Part of a small language model's weights.
Architecture: rotary positions, untied embeddings, attention and MLP in parallel.
Each number is 128 + 24 x the weight over its row's rms, rounded and kept within 0 to 255. Layers, rows and columns count from 0. Numbers have three digits each. The size before them is the row's rms in percent of the matrix's.

# down: layer 5 MLP down (transposed), 640x160, rms 0.262, rows 490-532, columns 0-159
# up: layer 5 MLP up, 640x160, rms 0.259, rows 491-532, columns 0-159
down490 100:120143132147111153106138110162118147148149106170073161150141076087113138134155100082130109122122081052168095128093092117130089115128103130147116142117141103139129129144098118115087153108113120118143141165135089155166130104123117140111159106107137111121119139144113098137127160157126121123083103103149170134091168116125137133116126117135122142135114175145133114119123118183083118079173125166121134122160128108123139133145132135109183117128119102141083108149109115116159101158152140
up491 095:107130133134160115162151099091133158082188122138121164123133116095121134137146118093121140132149119105115147069147127113135127129133142154178101101121114127158158083163116120083134132119113114117130163081119135134106112126094140128121097110130170133146131135167114140161161115111133126095123118157158126099103167117179128148143119118124108045096141135094132132155098150131102163134108110172141126189117092101120141129164131137122166142110149110136170085151121159124129119161128127
down491 095:137132150118133124165125137210136104183156151125139071127105128087100139113148128116155107144151116150128109085161155130106124116111112156105115120110130132118146157141138131147121131153130127152140123092149082135111171123103118111102133170149112098137118116096137113136147134089092078074112152157182135112148083089095150145133129131131089126158168116126102085147138134127142165142085124149124147155115133108179088143121121133115133119122124120137130141145092145114127105196139144
up492 083:143094122104116128135117127143113084105163135117127148115127140169120127116123160107148103170099122121127124127131135111148095139089100123120146143128125095100145125117155097139084065094189170108129099120137101106149127155135171115155171123119124138152143099111139152158113187112116167166139117145164094152129086081142134127139128180148146164142123147163123103117123140085145121141128165088136108112136120123147101140122105114160128119171102061113114144152118125077123160128141132
down492 069:140151135170124094125122138129136135172117125159126111117133162159157154141127182133137108103129122113139169166154108141099133123136116114158132135138154098137126164141159160130145108154093196145152107125108171140125125123146117162131122102141121127176118173112118147114168151141150142101107136137139158123168118133127170095160153117126067110098114154119157119132136118141141189153141161145153122152127151142160167135132172136152128137127140165152122146108145093192174108145078143
up493 092:131132124125187118136131119123137126097149128120150141150094097119146126122115083134195129139157158096129143117160091080142077104104121121140125084129109121097076125112137137150148095172159137129108115127143142079137134115143163162109116122113142156143157152109117164117131114116167127171113147137130142110115068124176121132142174100171147140125102134115149120148140072117149143105124161150152134114105078101174133130171104115136114126110140158153121135108171142114115101123127168
down493 100:140145128144182101128111115155130094101095125159131100127129159105119135102081146092126112132130130134125155069117131078108095109098109094101139132119077106151097121148130173141102107156161173142152144102131134137133113119176131114168122159174122149119148112133117114147097072092138070128142124126118169127124102108124158116126124063132101174127110121123132143155124085094121123112112097106120116115128100179145154136148118133117142134086114141118142135115131165149091108148112101
up494 114:129105096112127120133137169086100152122152143119111112108134121132163187145128105122119130133105158097131109104166083184111189114127124121141118129107157090147164149153130145137130157131090099151140150101122101159140152163074142161137115127133142198122100142150122137105125091113122149141133127088160120166106113153147144085107104131168075136129112095140127146121141145120167123150113128144132139152097131079130128136150113154142094131104167110118162130081129114135101107133176137
down494 116:108095102120111116116151156122085160096116129110141088137125110132154163131134138140095130082108088159122137133144134194098114124174149055094115114172129098155122146108131131116130169133159125133108112104113132127156132189122127152116122041153102119116102128181135121131145140151111119112105105102128138148122132104156146070099140124145108128104155116160120123151153133159135099133130174134154156094122153134133146131143110171125128130125134116121132121107119124156135122066132162
up495 088:129132097133147107095172082105140137126109152133080126129089156136130141121115110062142116156131112127130103182141156127128163084118148175146136153155131112101131122153125107142080142112149091118103140164119097173140112123125126117098107140120099119145110152161160159162196125107132169134127137088130169154094117104145127105093144135122116165142138127135078153111147090158077100118125103120122128104130126088116091095121109154099153118150104131131139115111162150094142139119148121
down495 070:128090118119099107118143139111139096168115084108135119160138133096124140137108123155166120107125113161116137139099122140102110122106111091086140094124096086164140101139163187117149113134101122118135093090091125139106115091123126152150133133152139097119144118094104085088156109109111102082159110151094109095139147122109130107134141130131117085118077158129166117162062130141152144129111116131130113172174133120125095128124184119145094120100146160151127134102090141141136138087151119
up496 114:133129153110111170128167155106114091115157111112095104114123089128114123144117141151125146144101143135129100104162157137149164134119140115093139135123090174134120141100147088156130106155148140136142099111139158167158122109111103082144142124076089153152108106169092107165125157126122096144126132136127125118118176080116095125138124130125142125123143109147096117159148086114159166139107111122204100131134068140132080092130118166118138162160118149172161152139112125113155143124120132
down496 117:116128111112153157124139164112138110187112130129116083131159161137083136136079134112144168127108169097122127157103169112094146136090121096161128152138126128093158119094140142129098104162120062125137123093098132134112188145135150114122135083149103130126110123150124117171102109157111124140125132136102114172134139138110117107098120124135159064130102168152140150149161121090175124155156130150150162147135123130174107125143122099117150162132132127158138128144129164110122156140081113
up497 094:140126078093111146163165115113134143119112115128139139142051085122147149113158134138107168142111110141127078162117146159108133122108144139073135131092146127160102145122116140132110144126167123096096118138114118133146107125151114138135085128153147155134126126117126170096155138125133167125132207134101084123139099161124151145148115163143137141118093106115137088137152126097112127095094118119109082107149149132144135118120104193141130160149145070144106087136112118137096151160115126
down497 097:112167067115124118099088092154125151076142149123099100130124141118121097125145130148096120175102110128145140110103131099135143139124109081124077136120146122157096145152119112104162103136085144113096160122120103161119140074132147101170104138145086142114114113121148118120133131117132092106146187119101079146132137168119110149093135117150169126132155151113123127084115124127099109078125131131117073131126142076147123098101146138132122121149073118163142096144101124142148115120115104
up498 102:095128091115122148185120137142119141130123188151099104126130111143127128118114108154167136136150141128127138115136138154107136133130152108167115115129174135159118151172141107121142165138109152129116115107148131113137138155136117112151138139173122116115151116128100165101118135074096116099128162108171122120138126070178147143175120112103106109135109111108146170121090163120122112156111125086086164164128106111131163151089114139078078126147190083136114123140165107119126147097127157
down498 101:109115059143102091143093160141095147144112130142118128143133094114158108134145110152156153107095159122175136106141087108112099115101103145151092099145146165139119134098121088138141137127124143116136118137167102073133101139127126116148142157140148097105130110139090170120093103090094133133134146115140157134092167110112095127139177139134158120126148137125165142112101153127127172090099150141094128074108118140117082135113108095122146119140167070140123091131168115108137133097112114
up499 099:079170088102109110123120172123138123095110148106122131114148135130075120122148146113090153131111164125137124152141109120118091100144132141132191173141162120122090111120146122129107104153145102136133086125118176134143160148162140133133142161144104160172066142116175110094146122130154127146105130135140116108130122152119123131103107175133146105111084096183120141134148113100143151113121154110111151121081143141130113134123090094135114137130123068132144099118170091093154168141118134
down499 093:197119116144125117150128115147135115152133131129183172121112080126104155109160110147120125116130128106134141170124147114110124182127112107101111088140118097108157102132145134147107126118073091142154156167111090145188104073124125124124122100124150129119105132163122141088110128168107123122087131162171130135096127081090088116090135134132113134124119132140154123136126141136105144142143109077123096153151119097145119135108123103113120125101143146128104109096101113156163075090142167
up500 116:147110136110107069146100103133096108113093101135085147096131102151117108088158108123104114149145139141130085149139106102128163097136138129089131153126114127144163141115114119133118148141135087141107105094095103096123150154174113166136145140124146191170119097108151132152141094124135145124129132136153130090130118074141128148188196142157140177158162143101110121138140112145128127158144157116136162125141122175172126158153098153109133142140147141161127124133131151123073123122127126
down500 112:187118165060105121151115147084114167138102091149151170131098131137113146087111093126075101117124117115104104150125121133110122134152158079118127155118137106125114137140128144122116144129111095128118110164145137104115193131127104136142149118113133144114131075147141156133135127140130115133124138135173131071149120095177132162140119147135141107189098124144145114167130140160132115164152149139121142141146151120142120137156134101124113126195133179130157089136150090114131124099135090
up501 094:133086087134147143119124130137122164134118159129088103129082132155121116154096125150161140132140086163158125125161118142160133145167136070146119130108140105136140107083136127143119137152135115100129145105125114127124139130138138151121107129115129144124136206148162162109161157160138108130086148126091119109152146208143112151133146100132089116108106144161132114108106132129157125149107143100092123118123124093097129217121120104145111171126105149106149154102104094145157151141104111
down501 104:095111169122152160161147170148105134100130124119130084150143122140098149156123107138183095149166116138065118119106107132150136137134143137144154154135117096137134116119165139117160106143113133107106142130133135108128164096155102123103122129169127100134117139117121164138088150165166142132161142132130100143170185166140145114135137150149117127143103113111153130121124080166125150107128112139085108128137165113080108136172185153121133155143133113119186082142149120113147098116185131
up502 080:121168164141085148119065149152113100069127122137089107126133091128122100129159128114098100134091109160130093095134105159097094140098146125163130132146170181109128119129077112122108177089136145159141083134140125081149137135133145145177149127100136119163128088112118121139093138116129170088138129111131119127101140136144104145116102137159121149105116123142155117169159142118125129143140109154090111146150150143151090106141125135132119087107137134143139137122148142089153157079153097
down502 067:069128109120092102133147123165123138155151069147135147114137118133144127138089112151143117111163156136089162095124122149104138201134087145139122116126130122162108134134153103133138084104102150110126131165108120171083141119155142114136114114156136102120114139100129131087108132142120152109117153134119173108134131114155115127109127149152099113062111139069139092114088116139135146130170141152117120137149148135162104143119176108141148108110124147107103108112072071177147126136124127
up503 084:130149196124131149162116114156129123110114130120099122096126088136101177118165128130130143105094153113128117136158127102151126110124111099166107168135121144082137091125120098093108144157148138156147130117126129115137122105160154118102129131177095123114131121138106153110120149128116088125151104100120162174130132148130136135173074105103120132168115125130156073112187123092140160153146149143175153103135106153137130138106070105127099124157126099109116145146134072090145129122170117
down503 085:105143117116120059143127159171152156105140136093150127137164170120139137096095136139114176116146101158116161147111102112092130104144144132131110110160139086135129138170138103138144098159134146158154147125125146126161122171137075116118129124131148097120151154155072101123085137134152120087119166133089120146144134120120156094082134118126125134105144129140114142117106128173177139134144115125154090096119092091106157129152156108135159137142157128145109123077179107156123124142166116
up504 106:141160143109138136111136118128144109111160111152056098158128114161140110149100114145133136141125156128128098077101168139116105127130145147091103171126077095131136137130149160155110081134187129161082114117129123116100103155107078110179121165107173133146096157139146163143135115138108150124122160108119109155148121095101142115121147149128121135136149097104087160112140132120100175089110124115168143131142134135101111113157133149157158138133113101122107118108079133128096144086106148
down504 106:134158128119139133133107133115138160137140126120128166160090136122123114135095124149115131098118150114155084103208118107126141124119118148133128093107117122102122138125084110133107140132126180160090166127096101158154143162108105146101142132118135180159072144167115143100118093127174115117149087120144135147142112093121150125118134122155155141106098154140147147127120166167135116107192136169134118160104119136119174136144117075145114137148135108153135083140120105140150100145172176
up505 115:102144115122151100129116167145107104116071114096133137131125093109171128135106137156129135125127110156066141111131119118125156153129147177099112120094113117070134148089137139137115124142151171120136116083139158131196152099114128131109089111097160148132137177173105138114114144112139140143126098132173165140106119142125125067142117134132136153113137128115110116094125141147107153117128135116139134096135090167125127124133092153085114149149129130104125193165131163127124103112088179
down505 106:129140137099157092084125104140147113123163135151082141136180148150127089140127141099122110107104125128138119154174153135111110129119067134107185128157104125142096155154147126106154110160135128124137104130104156140133095118124104166148097127111219134136118099101114106154136127132127142152147131114139147176145148112152139122110166062151097122105153154154130146120103096190158140103098135144125131143154124128112129117109150149096104112113112099116158151177144130151114117152120137
up506 088:120115193144145152162119092123170126106128114139148145121121118106139158179143150144115126065159127117117118085096149142131098125120161106168137186125151156107109134123141096098154137157159098154100147096092131144134150110126141116108094161061114172107118082134123140106121135128122159128125122156151160164132128145151127125110132119135113129126165113119122145154058141147131152102213118110147144142148132116142155094124120121126111158132139132134152127111121125153103158136090129
down506 097:188129092136085134117142126135102140123097114117140133115115104149138151177136116177135110141149156101097109153139170074150131100122109134128143067136106116126143133135138123138111069141124146127144129134113124108122088154146133089105175106103149128139151136086151151115158115136115110144112131130155139090134131091108144134099139151140108159101159138131143107126135083160109134126130117170117110125122103112113131117137163116119133205136111153073089123174142124114181101118178164
up507 105:110099124120126113131104130152173131136168146138111124135129101114142164114089138092081140150137125150099100114151132116162117119137124128132139185146105121148128099114130139113107153179113114153140110154162152094113163099180130105079125100176147119088163146128138101110154100099114129129148156086152121137129104137071115111153108118133096104152152097112098145111152109124097078114115141169116154160139107118117118135086112169086095096113110129156130133101132063137140113157138124
down507 113:112100146147135112121086149137119071137125135134121092143162170126065148112116173136139141093138103118145125170116108147154119131077151105121109153123167162160098114134082132157138108150131081130118091090133115128116130097113140128108143106139111139151132096123123113125126114147146165151107101128130152100130107135131143132119161136084168088131138150108155178108099096159145111109103075135136128114110124074142119115164146166103145139145128121119118077120153184121158149122143080
up508 107:125128096133133164133135121140144119102110077119139151072166121134136073107119130125115140149140137144114138115084136095096118137128095124114134120108134166104195125112121173093131129154132065137173138098140149123116102158126089128141164102172112134099124100171138116126150114142144133127127172132120154100061129091104171129156123157128132157170116130169133099125147055147136119112123159125141134121134147148133153119142117170128122102088133094147158136110142133110111160111138119
down508 113:125136128107160126153130138130121127102116150143150098182140099157118123151125130132141181107118113099116113145130158141115105124134073110109078159120125135136132099075165084099137109109195152149115126130164150138100122157133106141130169098144124124124128111112159139071135118105162145149097119108073130133110166141178142129101105134132082147166129107088117155135156136167118095155093129070140151127144126116103129114150115132132153164141155134124131128094144134126139182084135118
up509 095:151150050115168123154150130128151168150093084123093172182102158106135082142110117126167116161121117144122108146140134134135111124094130187122094076121111150131161102146170128147121116124147115144156147153143103130089124157121160137145111122102106127154145124147062106098124151110154104107092105132124083156139159140164125132118130173135110117134144129111150184133127162138126140152104158082129148115158134119099099121153133120113147114143111132096150118139112126138121133130166122
down509 103:102128172131114118112150113163118088133179157142101113130150157165112133136155146199078134105118122084145117145117118138117137118143135088138119163148121097124098160141131101135148127168112112111130155123139142148160130163098103111119097101146112115103073140150138118160132153171143128118156156113152162127158143106087158121110133088113136169107136164136100107137083086134130130108140095163133153128124116101139149140154139149135112121151183116158086163119151128124177115095092136
up510 102:138157139098143131175116122084155139101105141109164163110123125154160108144178155129113126092112128062105173113162163125160152152124148151114164148111110155111123167120136140124082124171082095148121120135111095129088135128128142125133113109126128126051080135124141147149131178151125155122102098152156116151082115102134093128133118140129130160128155124156111123129116125077128130120117107097145160124139152123116103144149148130106157139161149154106126079131141173125130093118151111
down510 089:107116133079144130167089137149135107055136142106127115180160134132114134164140128136112106114089108089178128161180159078121138099156133114101130117140141137080093105116116108194122091133094131138136114105153146139132101115102140136094144109126139064111107133113085129132105128162078100136114101110132144112119118167122174106129093144145134160148156136139177146114135138155101131126098127096101153125128129144151115133131139117142131159155142167124133106132139126119159124166144118
up511 083:157107136103133102091097127137112117110114145105142179122100145096147091123121146140129111129092140108118115100118129162131138111116112134091167140079124071132127148095127089136137150134111080187150124130168099088144132106130171120140126160110074120123124093138164118091095159135112133117143137141112101115111075136152138124128138128161127126180135141139086144156139163101155119155083099124127161091137120147136126121064169126145106105156141153118148169155147107125128165140128113
down511 082:131146118099181141164120104176113121126154183163129135159142119149112176102114152099084106076107132162113119069159146122155177110124105136109120116118165164117146145108171083120149115125089127121111135141137140120120137125128116156049114140129167142102097111169131099129115083167110108107097111115156136135119144133135128104075155142084144118137144101113177101145148116164134111145131133100155110158147118110154149132138142140113159124106128118119139121128094136135124130152110140
up512 105:167130122103189126117119135116143120112082102167122103143138123134123096140162141117140131125111120156097117147134160137155122090135167133144130145122111093131139171130153079124154105130152172140100120148087146173101157158116110123181152123067116152117100118120146150141142138116117145111128113159131102102159109118066151140135098122119105073091106144102151139068113118079138109138090130155144127125119129123124094154156124135074134114077154136157124093094123139143130113131144130
down512 112:139136092139221088115124102135115076063063109106133096154130143144121107121115159103111133111135113122185160132122148085128106061104103136145144148118129080134128102145141064099143107128114123140123113171128123109137135105126145131107136109102141144156138115128103091151125121137116144088141099108132124101122130122120132149116121135133102106136127137143166134117145098132110107089122108124091132129154074113129132130141114114096136088078125102157117117126123090134126120141141076
up513 105:087103152150112113088125131076099147106119138124152172116133162106145147074084154099175157112125175122156096100120150134136131156140143119105095120163129190107089130105137165119149168114136149140088120147125143122134098104119122141111158132159098122160140101145153111140125117129120131113085100146114090082107108115144108134136123128132143123129108123099118110158146051137133145150154150095130136107170149124154122152135099150116123097128143149105117116096134131158125141184158163
down513 117:108108159155176114123113121155115171114130112135132106143128120129110109107103108130053140104154135161154134152103132078140095049123124134126127095141158138128130150088160142152149137107155140152149153167127124118136135095118127100089153130108089110083099132132136138137138107154138114082134162155147127147155135108102121192124169101123124145128168144153157100115171153160162138109115151139124128122125116124148135135130161113182136099133092118152137088139105142112158114134173116
up514 082:146104187119164133114107160117142122125134120081163137131116105119117121124157107118135157133078142101146129136087164136132130096131108160146143122130127123138158131102130126121114077160138142109101119106159170104135109123100133131144136154108142162096128082098164127117125152147173092162113107065165133128157124136178113154181132138120125106176130131118137115147147133089130110105151145134117139059107067130116128183099111162140134129090106114142100141142105109132116162157118130
down514 074:110116155106081127137164126141100149177153100167125186137139130168146133125123146130112124132138128127121143116072115140132116137142111128160130086070147124117131164162141153160134112152164138108140146213110105166103153126114117119130137108120125126130149167132129116082114133105117166128124154155115105080122117106112128075109126112146088124101136106096105122108108101121152148178118137160153160112114152168148130124141114082115153143142134165098144127097117139178133092095134127
up515 112:110137102134109141126103137128121174147119126147135132085136112150130156161093170137167125095146146129114121167136181128117132131151125147121099118103065133127121166137151150146108116177137126075105114084098151148124160116121118174151108191129125156127140131078106126129122162124120127104116141164105118122125103136138089133118129133116130096097119108151141117151132143141100133100126182172139146082106172083129116121142130100146112119099112161126181121097121128159171093168143156
down515 106:136098127109140147145104102115136115127114142149169128139132086120132080109129104183141138147090144126089145127076130117117123124116101110115127100152180106088163130122121144107144136113173106125087143107108131129170133144101164140096138143121140126129093165136085100146184129153133127159175176108093169127144126139124179083171127135149125076118113133108129134117136140164127140134116086101140131132181109167112159160121133168173141134142119149133117149137100136100132139100158132
up516 085:151145137113169151177139121060123147138119129088131131120131121127093166119161130167142114139128138122142136134144131056132113142134138126095127145150162129135134120092117090122107142185126183169100155109170183106133141133087098153137123125087135116138126145125126128135129141120140094170117128124108127139096145159143165142127132108172120109149145115127102137123103150140137128097118116149098191158116118135141095172131122110156119127119106076113183102125142151089136154109161165
down516 076:126098130130150080109062096162143155149129124135105108101174128143171124145105139113145122127145119117132127176068145127076140103174110142143141120113142090129103175163129147129126106085096058143136130105143089132121117101158117102102138150119157114132149144146115127105105130157116128116151148130120135158093151111110109116123122129142158133081141174103173125151154120116118125105160145086115081125137111119118178099156153143146100134122128177140131145115125123135133127174102101
up517 109:092099138104098150146110166122156110102122144119138103117092093162150099141131104127132157143175149134109132162141151116121157135097107099137060082140153118168078168124128128099110102158166155133115161127156122087113132113126174130115155148148126138146088122111138117128131111127121103099180170150116095113134084151114133146116155061108153127097117144136136169153116071145153111162116147150142147159152103137122113161110129148105157163108129126135128116106125110150134110124136101
down517 124:128187142158125142087126125095128132127159103137172126102144152079096085124129134120113117179130135103137090125103138148154114076103061179135157131133123115135128133132099108098110119140114133104121128125156119155114111152124142141120123146109140137128112146053110106099115133175123146132147106120116118136135132107149108088127082101111126136108157143109133107127155110165170137133185135098154111181096165165118103122126125149127131151145086120099133152132076154120142129124142178
up518 113:130120153117112161126097133153130110137123135136132148137144141157123123077156077112121139152173120160136087134134160138111125162200127123105104090110140110162110120106120122124130116157154107122140152115155133145092141112095108123112141148128110126161166120153127146137120127130092133145120107130118130160156113132115162120103092163164156153112129150087147133151136126105100116147151161139097147138135120116147073058221127141136137114111128123137160163134147173123114082099151079
down518 106:145119118093112113114151130148104096131112089114114097096110138130156130120132108146107164136122125112132140151121093141118149113160132122135120170122115140135165134118119115104117151187114181067169112151098112152109088138124138145151097116138102116116107062138179161114135106121144123148146141081099100123154128124105183117101162143119145120103124133097151121143122112104086144096166142117153129136108170116125184142132101132151203119139116135169155128101175118115107131158128138
up519 090:148151120147156177133099150162138112085085117146102137141071108132152146128100170131148143127165152139149144128128090089149133141102093194099101095135136109104126122158112098093092118125124111124143157133157180130147140108155142126124111085138155122129098141100087176113180092156126104124131091134100170142134109127137127149144103124116179140147096124127141167122082115104167128131124127120140139153140144152142112134133121112107164133147182121111163109107096122122107161137106137
down519 096:142105131139109121126122095130097134121113123129147156128119109125136120128161080146083154123127100152142148148121123148133069136138131070139125092158111124131175180125142134123164101155108116110092119158130121106144086196112133119115165126155096163091119132103142145085086153099084125117159180142151156108121129112129128103067082127120148136120135118113105105143119142085122160092117145116089136159124130148136148110140133094144147145134128147110098142182136098125093092133095135
up520 104:120104156112118141129111148110124139086134121117126112124147117070143074150119133156137105153172186132111123104106086120140142105138123132139137128160155164109119093130142142127157119114124120132130120149151131151132145160138154077143155098148139110127132142159108129173142099097126118145159144133184118116180138225120163134113106153127117113090128146118089143116110155134100120160120134144127125116100123145092099170120144137153084148104072125149126116152107122099174164108118150
down520 110:175132179121147117127140108115118115130093117132146147129119114108087120126096131111107160145094139130142129097101087092214096130129116116135139106160110181115122095136099133107106119090124088136149102133144126104128128137148162151083164115160118103137122123096080148168126115137125135112119123156163142092142138186140160135113137173118109124123155139159123125119142080070118107181146127115083113091128091100157119132119164145144122160099090119132124125143128124113118134130097142
up521 084:181127105148139131085138144099128142106113131109137117123109130120150104110157117104149162148156112124138111105138109145144109143119074101152128157109149136124144126109116136132103123138137181148116128161163136115101109088070120156106122135092151120077089110117142129123163126126169127119081112151105093148168165116145134130118122132162129147139148133142179124117091119167136132163141144140134161059089157167134119149129089140138108164097150099126147100098145148097177121160101171
down521 084:131128122105129113115100110130136116130117072139123125144165111125142146136086113142129115095123112105154166131139142142130114104078172128117143144135132095103105124131070153109168138130105103122145127131056092147127100132126158100136139172109132141105142110138121138113105162143121144147138121051077177106124126120162133095108111133110145153138170139118126112109121135133105099120100109126170113191176097142116106156109175093077138129107135158118148103117140107153090140099141130
up522 077:116133131085143157132113164116077158114099110132109134177110106119127134105146117065117066131124142103144121108137172133118115129156159147143172148104145122125112092147136169123116122121101123163108109145148114124127092203143135134108102120102136109161167163128122191151109134122107105139126144112146128117157129136126117115104165114117125105098112167135072127140164131136102151097119099128109115149129149091129131092115109156158124112083072163132158135124150142097114114100109095
down522 071:117099121137156128112143121112160139159096126094178091099158134132154128144095159161126111130121154153106158077143125144124140132148132127118134130091148062154115172127104147133160086083084117088123116166113172109120095114129134149126136145095130122141155160123120129104118149148142131137160166143064147122094116121124162109113149143145097131124121154113122144143121142155145163082150149078144101144106158128155115094093168118164139129103126142100161129100149138189149122132115128
up523 091:128094133185150123123127139077153075094148126151107157117119112107145126154139105161127143109158096113128121143155070145124138081129170132180168133142064139139171137098155112128128132143130115154069102123101114124140119101101117106201158129141135098110136137161117110123105128162136147131116146086116112144103146129134133120106112103097132145140128122128129176120105142126133102118141130124126131130149104110122137121128179088135092102099182142153133160142146142140105071098127130
down523 105:128144172145139155178146169132111096134134132142104135108158137142128074116103135159095064143144134095141155106169163131159120119151123103102119105092107138081112148121144119111137138097088149136117134142108126155136136125119106131072146115156090113129088181127106123127157132128096135106135126153166110099084112135098119125112167101140140144132088145134157077171154138156095125108105123129104160114134157174146161093109125135102120135136129107146124139094155100152123178163136136
up524 102:151122129136160100158165112133150128125108096143108162086112148105124124126126123112117133112138125173126149126101160140117124119139074139128141117167147123133165170123100152173137124180124131136156095133080128160108155138159139109107098118145141154209112123157120140098118158150108160101112059135091099135117138110132177139134132140178081149114136093136127151107099166099141113150124157138147163139139162118110127134143104121113110118099098152176122124105148103137098136168122152
down524 104:131144116123107128088113079099104110123153137146148108093163120115140130129147156113090143114126080168139107182129107081179123091112099157102148105141103152108141145122127178135171144133135108104124193138170121121178116129122107110121158128121129143119169105098190112128127154126120118118148117116141112142113174151153092081139139117160138152154150107157151131143130139135151115140120125111161105135134139136103130088091088137158118156137110098085135149120139129127161133079089135
up525 101:124132132153122107086114140137102121140128131120120121160113099104118153149162163083115171153119115127094126075138117119136153114113106099127109118157109159135133094082126096090139103141128135099136132128155139124120067107126137124165094129125107154130132145180115159099100118154075093112128123085097137113113124078163110160140134125177085085134157153118129143093144150115140080157150105167137176136160101107155122095118139118136172150114143152123155124139107131162079140137128114
down525 107:098137119118152098132142176155105121144080071130153106135158159158072130120128110145106109170114148116148122155159088139113117140115122153132121137122121126112130133107153116171155121119116110110157096139121097125112156138103101112177125128131127123148095113150131162107076131140122118130116181123100115109104138132108147099145115123120113122159104111124161184122092151068125102151138168112116127086139119105134164082190122145136118134140158157163103078141125135104143083112114097
up526 081:166151113136108143141146147128105141126119120146131135141129175129114134149138080103119146129165129155080146135100133106127127142109113150137114169127102106137145120115115165121130134112130117143130153089149164128126131145157138141061103150114121087155118145086173139130112136145086144089145110131122174152102101124093151142123190124163195145107134101094098142149130070118100120128148111111120100152135121123071115127140145130136154109091094107126149079117182135147159079114130116
down526 081:117127148081128114115161134136150060153124095143159085135141111168168091151132117149137092121129093105118106132102158123100159093147154125121185148107129139109158108119121151135119094136109121084141084143119109165131119119108130135114157142123182145091163116101126071112130138105106145122154103105084089102114141125105145134129092111141105136129146140119114155098098149153157139101107104097165163110114131144149133123110171134129106134176103157138105183136156139144097128110118148
up527 111:075130172089128074166138085147108149120120138144134111089119152138107095105109097146104169181200120111121107143136116110080142127152148116157124123128111095142156102140135099134158138162123123172135143105124109109184158167178136115157144170086116141139122109145092132132124138113129152147174099132131140134153123121131131122144128130091136132123162101101153145157133065109123097165099116133153152155096128097156099138111107123101111126112152117131104140110138130110116147128139155
down527 106:113134125140118122138155147139167115137123150107060136117137078126150138165154126133150120151089136090126156141139091110106140111126062115111126102131103155136104114124118126080173156141092149136116106121116175141133063095109171160140117107136148142123158159133098098085146112075130119112140118142169150135153140119136140104123148101088170163136175163120112131090122119122079127099115143128118109121147147092108082156096138135124116119144114076124130138133120140152121101147109148
up528 098:140123106103160091143149140143134146122138138139137133097140140151160095089126113116133129133148101136098053139123151120116125130102155129104116134107107138200084148096160121136119127115154139178092112146121107141135100082126133120153128174115136137107148098095101137103152109139156127114176123148088120110138121156120118180082153160145140085131153143157143138123138173157137135127116166100098148108098132115106165155133156172139121134129118111130153129132164144098130140071080093
down528 100:181093102132137108096104095129143118121138117114152124095135130170127137144106154121095101133111117120111139103165142129111116143138150133145123132095125111165160143123157109145163112104125108131135099106145079109134091164138084121100123121116101111103125128145115145164120119092121115112142116118131144139122164092058112168069097138104152120170146135124129098156120156150093111119114112082095099106109071136150090101137173107115132154143082119175147159149098119113126096171128114
up529 111:127155118110164139122150095094127102138149082132137146098129129139135129123132129127171133161148155105110133142140135161069146156130205106095119116097113128155133124131142135118123114105107136053089183102107134161210129146115113109113147137127087141139113124115131143098099125094136134170164086134135114150100118121094115133114120122148125138133132136124135112184133071137136162148134133098113134157153122160139124137149117113145150100099158109149146127103169080169120124115130127
down529 101:158182133146131113138123115150152124148117121174111119107171133146153089075102065126107161102130139109178085130140134092120131108113147131150114140158116130073132115113149168156155148092149107119168155125138169145156139112131102114119127145119169112123115123141141157106091098124159102124158168144172101143120109108168096145092113155124125129138118133114097127113110174152145093136165122117074064157141086128120152133160155132125123148121129137100114118124124149103126145132125103
up530 093:101183164085147155122125108140121108109153111139075140156113140126128115155110148158073102125105107176133148110118130141142126112087110121124105119159141115134125144176098111100113099112123168078123121072122135140127102155134132097105080144155108117117170136162141124160146089150080103099107128143107153147135126121166154144142116127162129103118142127139125129173088117142129187132144139138112130131140112136096125126108118158167159099082157109085117132098100132156097170127123141
down530 100:145134121174106111149114145114137115146107189141133158126123121127115164107156112205135104166124134065094153156158145167144124149130134132134123112103109090148139111124173143115132131123093098171123107142134070102137114092125101129089145089132122088129111163098142122094152084077149160165140116130184128137112135121087108132143125100120102158120128160131139100104137134113157108126154141144135139108125126098131119130131174112109126107189149142124145152131142131142109080117129135
up531 113:140164086117102088126135140168125100134128125123155134132151092140112162177116157142140128113122104139100128138141164168122133179136135172111093100102157104084136158149148134099112097152150143132100132133076105136113150120152087145160106142086171132146142121141155151150084107155124160149133116115144117133084122094108166143112066103145146115122102113115174139103148105146067133124112123104123124160121149112119109138116148127116145105134151095129128149133120147149185170098127156
down531 108:112162125141165130109146143168141108174152105107099123109133114113167117140100122145071142136129163123103150186109124133126131121143167109135142103156164151092149092124076107135170119116093176104152159150135146120108111095140116094094163116118114134126109098184120093173142147142089158121130121139162147123133150129122145134117155101122079097108098114145144092132178110115098125126145138146115173111147124120110116117084132122128098151146145128171096111139141110102109104104112164
up532 103:133088101195125127130144142130143158162139124139131132092149135113095116136099109126115097158096131150099177080121121132120125134146102179099119152138134083144145146141130154098108136120108151146121157116090081110129135099181102098113098117100139120156109140186150140157127127155184135158147107138101143164148087153114143155131096133123113139064155150138128127138104106165123081138113155108092161104123106148076106112125154096129124128130114133131148114160117112128121147104117161
down532 094:119150116131131112125129156133064164145108147116115121163171152157115079140153106144116124149120126117158102125152116141115122112079094133143094095112144071049101163144112104123154141105141158125128145143130103130143151104094086117110136143120148169136084122111110132140087143146111147122135088105105096131147133134160129089103088138123115096114152118152140146139124173108162146091148143152097135115104144120159152140140110158144124124151105119127146119117088092099185101180137134